Each number is 128 + 32 x the weight over its row's rms, rounded and kept within 0 to 255. Layers, rows and columns count from 0. The size above them is the row's rms in percent of the matrix's.

# layer 4 MLP up, 512x256, rms 0.189, rows 192-200, columns 0-255
size [110 101 101  99 100  90  97 102 102]
[[144 143 151 113 107 164 124  73  50 206 111 130 151 193 134 106 136  87  83 168 169 116 123 128 145 107 115 179 141 146  98 182 144 106  93 135 157 116 121 145  89 158 168 159  91 201 160 150 121 111 133  96 171 128  71 103 170 146  74  77 131 137 125  98  81  95 106  92 193  78 110 119 108  94  92 108  57  84 106 170 123 125  92  96 145  55 115 163  80 174 170 188 129 139 107 123 164 140 126 155  67 107 126 142 153 131 135 105 134 146 160  94 104  70 112 160 138 106 143 150 142 102  74 124 153 143 137 117 145 130 167 130 155 129 115 139 105 130 175 104 156 124 160 170 151  96 107 127 121 159 147  82  54 166 142 112 124 165 173 174 129 154 126 108 159 125 167 123 176 123 144 211  53 187 132 124 140 159 106 135  74 105 105 144 137 117 156 125 145 132 152 130  80  64 157 100 131 135 153 144 107 110 145 116 123 127 132 115 184  57  69 178 173 147 156 128 159 109 221  94 116 100 116 108 110 107 106 111 152 122 132 109 118  75 120 122 161 100 149 116 114 179 127 136 104 151 143 110 157 151 125 112 142 158 106  24]
 [149 141 142 138 120 147 191 124 125 134 118 156  81 168  57 106 146 126 137 105 116 151 165  62  95 140 136 124 123 131  78 116 151 153 109 148 121 141 116 118 133 195 162 149 228 190 175 127 155 120 138 105 155 118 104  72 102  88  80  91 127  77  86 101 114 126 112 154 105  79 184 101 125 110 136 118 178 127 127  78 157 187 180 151 133 118 143 128 115 121 118 165 168 116 121 146 140 118 116 116 145 179 144  88 145 131 140 157 191 137 147  66 201 156  88  89 188 122 141  90 127 125 119 121 156 155 152 133  79  76 147 159 131 146 131 181  90 171  96 113 152  76 158  55  97  84 109 113 156 127 103 161 129 123 103  45 153 148  65 111 116 124 141 109 187 130 145 147 145 134 111 179 175 133 116 160 124 121 141  26 123 127 106 133 189 135 172 122 127 145  92  27 107 146 110 109 120 126 167 146 124 113 209  80 102 113 134  99 155  91 133 135 161   7 158 137 133  89 102 134 148 142 117  64 150 127 114 106 163 128 129 140  96 150 108 116 104 124 152 143  86 161 147 142 126 140 155 132  81 134 136 102 153 114 124 128]
 [159 117 148 129  86  99 121 164 134 123 158 102 167 126 127 143  75 128 118 107 168 117 118 104 158 134 139  88  66 157  54 137 177 117 124  99  31 168 161 120 149 195 150  89  82  61 103 117  60 137 147 144 145 118  59  83 132 142 131 165 142 150 155  83 141 146  90  95 190 130 178 183 100 146 111 147 147 124 134  94 140 104 151 148 109  89 136 143  96 152 115 136 127 132 168 110  79 160 117 112 124 133 110 148  75 117 182 198 173  96 134 154 104 160 100 116 118  82 114  91 128 161 134 107 163 128 139 149 118 116 137 107 123 142 105 105  93  60 169 109 122 119  99  74 132 193 145 169 130 137 173 163 118 104 167 116 116 103  67 149 101 129 106 121 204 165  97 181 216 145 126 138 132 157 125 141  83 139 158 131  59 151 138 192 126 169 174 162 156 118 153 137 133 158 156 109 124  81 134 114 159 159 176 104 117 124 112  89 161 139 147  79 135 146 150 178 103 153 157 148 144 123 139 167  78 103 131 148 106 177 107 136 128 146 199  78 112  66 141  93  33 126 115 159 100 162 103 107 162  82 118 128  94  75 110 109]
 [130 142 139 131 108 181 108 130  74 152 111 111 168 154 130 131  86 104  87 110 179 160 114 114 119 144 129  60 140 135 152  88 123 101 189  91 117  79  83 126  69  60 166 202 164 122 128 147 153  81 151  78 136 122  94 102  75 109 110 196 112 136 179 127 138 160 114 201  98 100  98 152 109  81 161 160 108 152 144 133 152 137 170 139 170 138 190 120 148 120 135 110 152 139 122 110 164 206 110 167 106 173  75 134 124 105 145 141 141 140 154 125 161 125 112 153 165 140 154 201 121  78 127 123 122 153  95  69 129 107  45 168 129 138 185 113 161 146 167 177  92 114 135 142 106  86  88 136 160 137  95  91 160 130  99 110  90 193  95  82 151 130 165  68 117 148 118  92 133 159 161 187  99 142 165 146 107 154  81 114 157  59  80 111 184 123 135 121 139 136 124 176 147 146 111  91 127 118  77 115 143 144 146 175 180 113 114 108 110 102 124 114 125 165 108 169  58 137  67 123 104  84 217 104 121 190 100 125 145  91 131 155 159 130 100 132 120  81 160 117 130 114 112 108 106 154 140  45 129 146 144 112 118 134 114 143]
 [184 170 120 126  49 165 174 156 162  93 160  63 146  57 142 156 141  81 128  95 166 128 129  96 140  91 120 135 124 141 132 168 121 144 107 168 121 136 142 144 113  96 194 131 126  52 138 118 116 146  73 119 167 163  90 107 143 148 130 139 152 174 167 165 146 191  89 160 140  92 139  75 110 129  81 106 193 133 165  70 165  77 109 127  89 126 122 121  79 130 183 110  91 143  70  88 150 116 120  91 117 156  74 169 161 134 123 121 118 141 117 134 120  76 150 123 113 161  93 175 116  87  88 191  76 147  72 124 123  89 121 109 131  84 109 127 144 124 244 158 106 116 148 126 138 115  95 175 139 165 144 160 143  84  67 144 125  91 102 164 193 141 152 184 127 170 159 112 123 121 134 100 137 126  99  64 117 101 103 115 155 156  89 160 121 134 115 118 193  91  99 151 139 145 144  98 135 116 162 114 130 164 137 131 108 103 113 103 111 121 161 104  60 108 148  92 123 171 157 150 156 141 115 142 120 128 136 117 104 164 133 138 114  63 127 102 181 111 175 158 129 143 141 140 160 126 124  61 125  80 118 218 114 106  78 181]
 [129 221  68  97 176 162 152 126 156 135  88 150  88 150 123 115 149 174 163 130 169 117 105 139 181 137 180 137 131  74 153 154 106 140 110 124 154 113 106  83 128 135 108  57 129 150 103 203 123 111 133 141 138 167 151  79  91 145  96 138  96 183 109 135 123 140 147 107 175 186 101 146 110 150 121 115 174 102 115  81 129 119 143 160  86 134 127 126  85 154 130 156 181 126 129 131 106 149 123 105 114 152 166 188 154 115 106 143 132 185 126 114 132 183 131 105 148  79 134 109  85 181 133  75 117 146 143  87 117  62 118 124  58 158  91 194 123 141 119  63  89 153 121 128 133  91 106 114 115 155 155 180 102 123 202 138  92 159  59 122  99  83 136 141 116 171 109 135 127  81 158 184 124 129  83 130 211  93 169 133 167 132 131 105 132 133  99  66  87 134 172 105 120 144 126 122 124 120 103 115 118 170  67 119 103 186 115  86 131 135 111 130  86 129  57 129  90  90 137 118  79 148  65 143 151 181 126 171  81 125 118  93 147 106 152 147 134  92  79 169 121 151 135 202 159 113 152 202 161  92 154 127  97 155 119  93]
 [151 111 125 124 134 198  93 141 111  83 167  95 103  73  93 158 112 139 168 111 153 121  58 143 133 138 158 145  63 136 126 120 173 148 121 156 164 162 123 171 167 140 163  74 145  86 100 164 155  77 194 100  96 138 109 105 142 164 169 151 133 145 125  83 197 189 140  75 166 103 128 167 113 134 147 152 147  94 107 108 151 146 187 221 128 131 108 136 140 126 107 114 139 139 149 101 107 102  73 114  64  60 164 212 124 161 143 146 112 126 151 127 148 138 154 150 147 142  99 151 133 134 148 119 126 160  70 106 115 128 103  44 132 163  94 167 130 123 124 115 147 151 143  98 127 122 150 122 123 166 155  56 127 169 150 102  92 132  75  97 113 119 111  92 144 101 138 127 118  61  86  84 181 152 101 104 160 167 109 105 131 137 154  67 149  92 144 131 156  83 154 107  82 133  87 177 106 140 160 125 132 143 124 133  98 131 185 166 142 117 102 118  72 142 138 183 157 114  88 127  76 114 143  96 102  88 122 227 100 133 196 106 168 123 153 125 140 126  57 115 164 111 130 140 110 111  98 168 153 161 125 129  93  41 133 105]
 [117 160  81 135  96  96 110 154  73 120 122 131 108 135 144 111 121 216  88 159 124 119 182 155 178 100 115 145  87 190 147  74 103 131 147 123 125 100 140 110 115 134 194 167 143 113 166  90 118 134 111 118 113  99 162 146 124 121 139 143 109 142 136 130  70  95  92 138 140  71 118 130 185 130  99 118 121 182 119 145  79 104 147 144 131 150  94 118  87 136  84  85 146 118 101  94  87 136 123 142 148 119 102 145 152 115 154 122 108 162 162 144  82 141  98 149 171 129 161 110 170 165 171 124  90 179 153  81 112 109 160 145 111  81 202 101 125 172  86  46 116 152 163 129 101  58 124  92  57 169 115 128 149 174 105 109 125 121 130 163 101 145 107 131  96 107 135 106 101 140 141 152 145 116 154 136 184 141 190 145 152  80 131  98 104 121 126 111 150 153 131 192 152 134 152  83 158 120 160 188 112 112 162 124 135 135 178 113 115 151 112  37 166 160 144 120 123 132 101 214 135 185 118  68 203 181 147 102 140 109 112 165  77 116 143 116 153  92 173 157 169 153 150 119  86 125 162  94  57  97  29 121 169 138 155  85]
 [ 99 117 109 108  85 100 130  98 112 110 123  45 117 130 139 111 132 153  86 123 169 134 194 184  69 179 138 194 107  80 145  94  96 131 122 100 141 113 124 126 178  67 104 123 115 124  79  92 168 137  95 117 120  70 167 103 221 154  92 165 141  91 186 127 169  76 149 168 166 134 130 113 123  96 224 171 141 171 155 115 148 127 144 120 103 128 144 127 133 105 115 159 112  87 103 111 147 142 108 188 134 139 188  86 121 114 112 114 145 182 158 110 141 155  97 183 140 154 162 119 152 165  99 204 119  96 142 132 140  91 114 154 146 138  94 187 118 113 153 127 177 194 168  99 121 159 126  89 118 140 144 180 228 140 111 147 174 100 130 143  80  94  90  75  97 141 126 132 135 101 165 145 133  90 116 128 120 123  71 139 126 183 145 117 124 108 143  92  63 127  52  67 134 164 148 125 102 155  60 101 150 105 101 137 105 111 112 113 168 102 117 148 131 135  89  84 107 129 161 124 159 179 133 106 116 129 176 162 129 121  99  97 100 126  88  93 176 129 163  65 154 103 110  92 154 149 120 102 125 135 178 120 149 121 157 100]]
# layer 4 MLP down (transposed), 512x256, rms 0.125, rows 192-200, columns 0-255
size [102 103 109 100  96  92  94 104 107]
[[138 110 153  95 148  87 181  77 166  76 170 195 114 115 106 138 157 164 132  74 156 127 117 133 172 130 108  64 104 168 147 151 142 126 127 136  97 125 108 126 128 166  50 116 126 118 116 164 141 131 127 133 132 132 135 114 129 142 108  86  88 133  63 148 144 158 158 136 117 146 136 158 106 117 133 171 106 177 107 115 128 101 214 177 155 132 137 125 107  92 101 134 134 144 151  98 120 172 145 153  66 144 110 109 132 134  93 173  72  63 124 158 158 145 104 133  12  99  90 129 190 139  72 106 145 194 112 136 126 111 126 165 142 128 102  98 146 148 111 185  89 176 193  94 153 192 143  48 125 103 108 118 140 132 117 181 137 149  86  70 127  80 154 101 158 110 121 151  98 128 161  49 126 150 135 149  72 138  99  94 109 137 112 160 139 134 185  99 120 150 171 124 123 143 122 125 164 115 136 101 106 164 128 225  90  75 142 141 128 123 134 164 186 168  91 100 124 115 127 178 126  77 140 129 125  84  76 120  95 131 125 159 125 155 155 127  61  76 152  53 138 106 130 180 162 104 114 141 150 122 102 151 139 136 179 147]
 [101 120  99 115 149 164 177 141 144 113 107 112  97 187 103 192 104 156 106 134 163 106 163 142  47 125 151 166 143 129 111 108 109 137  43 111 189 147  92 149 106 191 114 140 135 107 144 159 159 132 133 125 151  72  90  81  94 130  92 143 128 111 121 122 133 154  95 178 110 165 159  94 165 131 169 132  66 132 149 160  90 109 125  72 108 156 122 172 191 127  60  89 123 100  62  86  87 105 163 132  97 148 161 167 174 141  94 102 123 133 186 130 209  88 113  93 176 114 189 104 138 189 126 119  89 163  95 197 115 123 147 113 124 173 118 104  68 108 140  66 155 130 116 189 111 141 112 154  93 109 123 128 123 195 147 139 125 172  65 107 153  87 173  65 132 100 102 124 101  86 192 112 147  82 129 158 138  86 123 139 162 171 119 134 133 123 183 107  45  98 125 115 109 169 142 107 123 164 141  93 134 129 143 134 132 151 153 101 152 155 152  88  82 128 154 158 115  80 152 116 112  99 194 208 133 115 151  99 154  99 148 140 128 130 164 126 148 138 138 104 123 172  92 127 118 104 137 164  89  96 144  87 151 115  96 141]
 [164  85  93  94 110 102 109 158 173 158 151 165  94 113  67 113 147 126 127  92 129 127 118 104 109 130 147 162 119 118 153  90 113 185  54 102 123 116 142  69  96  67  90 189 190 109 128 178 194  96 109 144 110 143  51 141 194 119 181 111 140  65 127 127  88 149 133 123 133 113 136 112 122 121 127 153 141 156 118  62 140 108 113 132 113 108 114 158 157 189 167 119 136 161 133 170 144 179 155 135 140 134 168  73 101 122 138 104 104 180 189 168 115 118  86 174 155  97 157 126 165 116 135 189  41 152 164  90 152 155 165  72 161 123  67 110 112 146 152 101  86 158  88 106 128 122 113 146 132 138 123 144 162 114 153 162 136 155 162  94 130 190 137 144 127 104 102 112 135 194 147 125 177 118  63  91 120 134 196 133  62 149  81 111  79 117 124 147 106 122 164 157 121  96 117 114 154 191 130 171 118 123 128 130  60 172 169 133 159 180 126 138  70  96 132 112  57 153 106 175 130 147 136 149 157  93 117 111 157  94 153 145 130 148  84  79 126  57 146 131 141 132  85 153 154  77  86 102 148 112 151 114 117 118 100 107]
 [100 110 169 149 129 120 140 108 154 154 152 123  99 140  73 147 114 199 164  96 113 112 136  99  83 124 168 167 179 134 186 170 131 157 109 186 118 118 134 187 172 111 151 121 188 127 176  83 143 148  86 125 154 118 130  46 131 153  99  97 121  88  85  78  75 103 144 157 105 144 143  88 130  91 144 135 139  82  95 153 125 125 121 117 109  75 143  65 106 122 162 104 132 119 122 153 174 157 157 174 181 105  91 133 144  97 105  82 130 112 123 153  85 172  82 107  66 106 142 151 146 110 164 177 170 141 108  93 119 101 136 165 116 125  98 119 176 152 140  88 124 131  69 193 167 166 172  77 165 145 170 109 115  98  71 174 119 171 137 108 153  79  92 118  67 143  94 142 173 103 140 128 149 147 129 169 119 119 159 135 114 158 116  85 147 100 182 121 162 114 205 158  94  80 141 182  95 121  91 162 169 178 160 125  86 201  97 158 140 110  74 122  77 106  57  95 115 131 123 119  99 171 123 134 204 129 130 112  91 150 191 112 120  97 145 148  97 140 109 120 116 128 123 131  96 158 141 132 157  95 142  93 115  74 180 109]
 [114 131 108  98 136 161 171 102 129 117 129 168 103 141  98 115 158 126 132 136 147 130 100 129 114 119 124 141 110 121 133 124 182  53 115 135 134  83 131 141 176  60 116 109 128 134  80 132  62  99 110  70 107 116 135 158 113 158 125 151  76 103 118 177 154 166 116 102 155 114 108 197 130 145 202 128 147 155 140 124 150 118 155 132  99 153 232 110  99 167 196 145 118 121 122 145  93 153 186 141 138 102 124 112  95 156 138 139 131 184 154 129 123 106 137 117 154 137 139 171 116 102 100 120 126  87 139 100 206 165 121 165 100 157 154 141 150 112 102 137 136 103  71 124 189 134 106  95 158  97 130 108 103 167 111  98 164 133 205  86 102  79 121 136 129  97 171  32 141 122 156 105 117 124  85 134 142  60 111 167 110 198 161 130 182 166 150 129  99 143 144 112 140 129  80 102  65 135 218 171 128 183 135  77 104 104 130 122 128 118 102 148  91 152 163 123  97  85 134 116  94 110 151 157 142 164 136 176 168 131  45 150  24 163 146 126  93 125 137 106 128 165 184 123 175 123 126 114  86  91  65  83 122 116 150  95]
 [115 146 176 179 139 123 124 119 110 191 213 153 104 150 136  61  66 100 160  98 122 145 124 153 113 132 122  95 157 153 100 119 163 104  73 102 104 126 141 131 138 161 145 140 138 115 126  94  52 117 143  87 175  89 124 116 119 156 119 112 189 158 192  74 165 148 184 131  72 116  96 138  93  94 139  99 114 107  62 107 167 155 119 124 116 103 154 160 172 122 152 128 189 177 129 157 114 148 152 150 166 125 138 135 105 143 156 132 122 119 118  81 168 109 142 187  60  93 122 164 140  96 130 104 192 144 128 159 152  86 102  82 121 114 118 125 111 140 138 112 137 210  79 114  86 161 156  95 112 117 117 102 104 155 110 104  86 119 109 123 167 131  99  80 160 120  82  90  79 160  97  38  87 153 129 160 145 159 158  82 147 144 121 216 127 143 151  85 161 151 108 187 161 148 125  69 132 143  66  71 116 115 127 101 142 109  87 150 142 166 173 109 181 148 153 141 175 151 108 135 128 131 121  96 112 127 136 166 144 180 175  76 104 133 131 100 122 102  65 152 127 113 151  98  87  94 133 204 153 134 103 121  96 114 176 177]
 [135 176 207 142 128 118 154  99 110  75 137 132 156 210  58 126 140  62 198 102 117  75  92 115  95  78 172 138 139 103  55 175 131  99 170 130 158 102 159 135 100 144 131 161  83 140 146 122 111 107 147 159 157 134  53 140  87 128 139  78 132 161 153  86  30 120 189 161 104 129 110 177 121 140 130 116  24 158 165 135 109 120 132 131 138 115  93 140 184 120 142 148 137 123 153 141 108 124 117 131 126 114  81  96 121  62 115 145 140 109 161 125 149 133 134 128  78  89  81  94 146 161 213 155 141 126 147 116 166 104 127 187 123 123 116 113 102 154 131 160 101 115 141 169 140 137 140 138 142 141  89 105 143 116 105 110 113 108 161 101 105 107 176 138  96 104 110  87 135 157 147 110 164 152 116 122 118  83 199 103  95 149 128 146 103 105 151 112  98 142 104 137 108 118 176 108 178 182 173 147 113 126  89 125 131 147 133  88 172  71 109 171 160  74 199  94  64 127 162 120 172  95  85 144  84  95 141 127 182 203 136 121 116 167 114 143 130 152 139 126 136 177  96 114  96 197 173 120 129  81 145 137 136 161 106 117]
 [141 146 143 158 119 198 101 123 154 144 115 125 118  74 197  88 141 114 102 121 167 145 144 117  97 160 121 199 118 143 117 160 127  41 138  87 149 118 133  87 159 114 107  90 132 138 111 192 147  95  84 116 151  76 122 140 116 100 163  95 115  99 125 143 191 106 143 173 139 170  86 103 140 138 125 153 155 164  95 155 143 108 160  79 150  84 116 169 149 204 133 114 130 150  59 119 107 106 191  84 113 180  85 123 169  91 107 160 155  99 111 101 118 130 124 130 169 137  86  43 116  63 116 115 121  74 119 143 181 165 103 152  82 165  99  58 156  37 103 126 168 140 108 146 138 145 125 143  77 158 110 116 100 131 164 124 107 116 114  81 135 146 187 125 151 136 167 155 107  97 101 184 149  95  61 140 178 137  96 110 135 146 100 219 126 171 147 128 123 165  94 156  81 158  94 135  85 131 117  79 118  97  86 157 119  88 101 158 160 136 163 151  84 110 136 138 171 189  97 157 121 103 116 113 106 104  95 127 117  98 138 100 186 142 139 130 108 177 108 187 142 121 158 156 130 148  85 171 172 134 105 117 138 151 121 168]
 [147 138 126 116  88 119 164 160 162 117 156 125 146  86 146 175 171 198 135 191 131 160 151 153 101 103 184 149 179 134 120  99 188 153 129 101 128 175 144 129  66 163 149 117 135 172 140 122 104  96 158  99 102 105 118 163  95 138 138 142 111  82 126 112 140 166 151 159 157 109 138  43  86 127 165 144  79 149  82 179 154 108  97 118  74  71 144 121 125 115 129 103  48 129 130 129 149 147 128 128 136 221 131 124  94  95 155  47 107 165 158  77 161 135 107  86 151 112  80 137 121 177 126 129  95 116  81 142 184 120 148 171 167 120  97 150 147 105 134 144  63 103 168 212 108 117 147 191 141 136 119 110 151 167 103 118 143 136 122 147  74 122 104 104  73  94 140 110 140 149 114 150 146 134 117 163 139 126 114 127 133 105  88  97  85 136 101 159 128 138 117 157  79  78  88 185 181 175 121 113  89 110 154  97 154 128  80 159 155  90 134 128 152  39 140 170 104 119 154 156 124  81 129 120 103 118  70 142 106 123 119 139 148  98 161 149 169 162 109 167 186  81  73 104 129  84 117 137  81 151 182 142 154 162  51 144]]
# layer 4 MLP gate, 512x256, rms 0.177, rows 193-201, columns 0-255
size [104 100  97  98  93 102 105 105  96]
[[109 185  93  63 157 148 151 176 121 167 146 157 145 118  88 131 111 165 125 110 119 132 139 155 126 129 152 102  75 106 118 155 144 135 181 126 154 161 111 146 141 127 112 114 122 126 161 137 131  89  79 130 115 159 107 124 105 173 131 109  80 122 122 102 128 130 103 155 173  87 183 168  74  53  39 153  83 135 132  89  58 159 152 100 173 149 167 158 127 138  86 105 128 169 168 170  79 182 126 124 110  91 108 109 137  65 213 140 119 136  91 151 191 138  90 168 135 152 166 170 177 119 124 147 126 156  41  84 150 158 156 141 115  84 121 151 105 116  80 120 163 107 114 118 115 135 127 173 132 176 123 190 136 182 150 128 121 139 115 140 133 144 109 172 101 118 128 131  24 110 205  87 136 103 127 137 117 132 145  88 117 158 154 168 158 131  95 160 114 179 148  87  80 151 138 138 125 111 113  97 122 117 142 100 105 102 142 159 120 108 151 123 138  87 147 100 114  82  84 159 120 138  73 113 138  79 122 108 176 158 139 112 141 177 165 140 144 143  29  92 111 187 137 191 132  99  84 105 154  76 113 100  71 121  88 145]
 [123 149  98  65 109  75 129 136 151 136 166 146 149  75  88  78  96 151 118 151 168 106  62 193 123  91  61  99  25 171  98  75 121 113 119 150 151 104 112  81 130  65 144 189 144 140 189 185 112 121  96 119 110 166 104 118 182 106 169 147 153 101  76  98 137 159 132 109 112 137 102 116 101 106 135 212 161 111 122  98 130  61 167  74 138 148 127 108 179 164 120  68 111 138 188 128 166 144  53 147 149  93 126 142 117 109 144 105 124 170 110 147 124 142  99 138 156 108 147 152 119 160 120 118 123 141 132 138 131 138 127 174 134  99  97 108  67 107 125 194 123 212  59 104 188 132  89 160  93 182  98 128 139 152 177 137 103 118 152 198 137  82  76  97 138 149  81 150 200 145 114 125 124 130 141 142 111 174 101  88 117 127 140 139 109 142 136 149 138 118 162 128  96 132 125 183 113 103 163 115 108 142  84 113 122 134 106  85 150 154 115 125 105  73 153  75 111 163 136 186  97 166 121 167 124 135 144 128 118 131 160 186  85 135 140 172 123 159 123 139 116  99  85 111 150 128 101 142 146 116 138 162 113 147 110 212]
 [104 103 117 146  80 166 140 100 123  94 101 153 146 100 110   0 100 170 124  56  99 148  90 140  73 180  91 106 182  92 103 119  93 113 150 134 111  88 133 154  90  80 171 147 104  80 146 160 166 109  96 112 139 135 152 175 115  96  92 179 177 153 129 136 175 159 113  79  61 178  75 121 151 146 124  90 151 122 140 160 147 140 148 110 115 107 159 142  88 108 175 137 131 126 110 125 202 139 149 190 175 121 139 142 124 106 158 124 113 124 168  81 145 129  81 126 147 127 117 125 129  88 135 113 115 168 142 152 110  56 120 153 117 144 174 125 113 150 160 143 141 165  93 161 156 132  58 100 169 150 137 111 163 161 119 130 154 185 162 145 207 126 151 106 149 154 112 135 135 131 115 111 142  71 112 138 145 146 165 103  91 108 140 154 176  68 103 151 114 183  97 140 133 119  73 125 152  86 163 118  99  66  86 172 103  70 110  98 137 107  63  92 180 135 112  92 135 151 110 133 142 135 144  71  99 167 122 200 140 127 146 169 131 112 115 119 128 115  86 118  93  94 183 162  89 136 214 132 113 145 141  69 158 128 157 135]
 [ 83 160 142 122 150 107  92  92  80  92 222 144 131 141 149 130 188 131  96 148 118 160 189 152 131 107  78 133 166 177 168 100  94 160 117 151 117 137 129 125 133 146 143 125 179  82  95 149 133 105 140 168 134 166 130 143 150 119  99 122  89 104 100  94  94 151 179 138 142 128 114 113  95  72 131 110 199 108 184 178 142 160 151 116 120 148 103 144 129 151 156 130 137 170 159  65 117 126  77 168 158  92 119 104 130 102 126 123  87 111 133 129 138 151 125 122 202 147 167 112 165 159 198 111 116 165 112 136  91 140  99 107 126 101  88 123  65 157 171 157 147 136 155  70  77 141 124 125 184 116 153 113 122  99 151 162  59 112  71 158 130 125 124 116 147 160 124 220  98 126 176 174 155  86 131 111 114 148 114  95 113 105  83  77 149 129 126  76 172 156 147 124  89 103  90 219 142 114  81 135  92  95 151 107 127 116  57 100 155  77 123 151 127  90 185 110 173  94 159  75 153 112 104  67 128 161 138  90  61 102 143 170 131  59 149 162 189 122 136 134 114 148 171 124 134 142  96  53 117 126 110 140 118 138 106 142]
 [141 107 175 107  95  83 147 201 116 149 140 161 154 153 180 105 104 102 119 119 144 213  90 146 177 130  80 132 115 139  57  49 157  85 148 100 135 149 158 158 157 145 111 145 143 138 135  88 111 126 123 126 135  80 148  66 129  83 122 130 165 116 160 116 129  76 146 142 117 138 108  90 191 117 143  97  75 174 150 153 123 158 147 104 175 124 112 119 132  63 130 144 141  87 106 113  98 114 118 134 132 120 136 149 148 117 157  90  72 113 153 105 184 142 100 170  65 169 180 120 163  61 119 112 188 127 126 101 134  75 121 159 162 117 109  89 131 205 122 123 147  97  65  86 197 183 139 107 102 156 122  75  53 178 147  96  88  98 110 122 149 179 127  96 184  62 146 125 172 137 130 110  92 142 176 113 132 111  66 104 129 131 110 188 125 164 191 118 190 134  84 174 166 144 133 160 135 115 152 118 131 152 128  85 170 139 130 141 108 113 163  57 169 116 159 119 120 114 150 119 143 111 154  90 151 101 151 148 114  97 125 124  73 151  93 167 140 156 118  87 100  71  90  82 125 143 114  70 141 154 155 111 145 104 132 148]
 [124 122 110 110 128  88 152  82 141 106  88 144 202  91 185 109 160 134 121  91 141 141  59 141  91 176 113 140 150 107 126  89 152 123 197 197  90 119 182 103 153 202 159 159 122 178 165 119  82 111 132 130  76 144  95 126 124 154 118 150 120  86 136 112 119  77 130 114  94 124 137 171 143 146  99 125 132 137  91  97 143  89 118 138 195 191 180  92 121 176 130  96 154 126  78 125 137 129 125  56 100 130 184 140 148 167 178 142  88 110 117 135 135  83 134  59 191 140 170 112 133 115  94 143 127  73 101 103 146 112 143 124  60 196 158 109 152  93 117 135 203 112 108  94 169 114 160 124  93  83  85 113  78 117  99 134 145 116 141 135  76 151 108 163  75  96 125 136 101 207  91 163 112 111 139 178 131 126 165 190  79  99 161  74 184 147 144 177  88 110 116 131 150 119 126 117 122  87 154 125 154 108 163  87 124 163 120 145 150 123 112 113 136 101 164  75 107 146 122 125 117 166 177 134 145 109 113 140  80 118 102 155 182 185 173 166 101 104 154 123 124 124 155 169  76 152 133  59 147 107  70 135 126 103 141 117]
 [125 105 180 135  95 178 143 120 125 119 173 139  74  72 170  81 226 131 165 135 113 162 128 136 101 139 137 103 124 148 145  99 151 103 103 105 149 110 118 157 120 127 130 148 108 151  79 178  90 116 169 142 149 142 152 166 144  84 129 139 106 118 160 168 153 117 138 113 120 123 106  71 131 164 118 111 162  78 146 120 162  93 131  79 111 136 134 167  97 182 115 113 119 127  76 166 159 100 221 146  92 125 233 132 135 156 152 109 147  45 101 179  62 153  75 138  64 108 109 168 167 152 147  75 135 113 176 129 169 134 116 127 107 197  83  62 151 126  89 105  99  95 127 164 110 100  88 151 141  94  50 140  86 136 121  89 149 148  83 121 136 170 135 119 149 116 122  86 141 108  82 108 128  89 130 103 152  84  49  95 141 125 174 120 168  63 121 105 151 126 136 145 127 161  80 169 139  77 155 131 101  74  87 135 198 156 143 152 152 147 114 133 141 140 141 109 149 150  87  98 105 142 120  66 140 144 132 159 145 159 135 112 148  94  79 167 147 172 131  89 159 131 175 165 151 127 199  92  99 146 130 143 131 137 136 107]
 [ 61 113  93  85 134 169  60 133  92 173  95  84 178 128 108  79 153  89 160 127  90 136 137 175 137 164 141 121 127 181  97 156 111 103 131 111 132 181 171 132  97 150 127 111 148  65 120  70 122 129  90 150 139 151 111 172 206 167 182 136  74 149  89 127  72  78 113 119 115 133 153 172 160 106 117 111 144 125  91 155 127 131 121 150 124 168 125 146  84 148 147 154  89 128 146 130 185 120 108 133 111 138 188 124 121  83 134 128  94 123  73  94 167 135 137 100 101 150  85 101 141 113 168  82 170 147  88  79 129 104 140 126 108 132 138  65 103 129 140 132  96 150 128 161 134 190 183 107 127  99 158 108  98 162 156 144  92 117 202 106 147 119 170 149 132 122  62 106  87 116 138 106 146  80 164 133  82 121 190 143  96 149 176 118 140 145 156 104 110  94 146 155 125 176 150 138  73 163  39 114 131 164  57 118 127 152 130 112 105 135 154 117 186 178 185 138 193 165 152 125  84 127 190 107 104 125 133 138 164 103 114 151 168 148 115 130 155 104  60 142 165 118 140 162 164  85 129 184  82 130 151  83  62  79 111 142]
 [113 137  85  99 119 115 109 110 128  69 126 149  59  93 121 112  72  99 138 110 202 124 146 185 106 101 149 126 118 106 134 131 127 162 101 105 122 162  58 118 110 176 111 118 143  99 120 104 155 139 120 117 122 173 186 120 113 145 151  98 124  85 114 174 108 107 164 106 100 146  92 136 108  46 171 102 162 140 215 141  88 127 143 165 121 141 127  72 103 184 129 126 134 157 128 177 224  71 148 142 127 125  89 127 106 155 150  98 160 142 163  93  82 135 110 128 168 203  71  98 151 113 100 193 138 134 153 117 113 124 160 101 128 173 136 105 115 144 110 111 148 111 136 149 104 159 158  83  61 138  64 105 128 110 194 158 145 132 138 140 135 101 126 110  97 203  95 137 146 132  89 147 147  52 125 132  89 101  99 139 109 100 162 150 129 121 165 121  99  85 198 147 111 120  73 120 130 108 118 178 145 101 118 141 183 125 174 103  81 121 140 136 156 126  72 101 145 169  82 155 150  92 152 121 152 150 146 154 136 134 115 175 103 138 173 128 118 161  90  78 106 113 118  73  88 188 125 207 143 166  89 179 164 186 156 169]]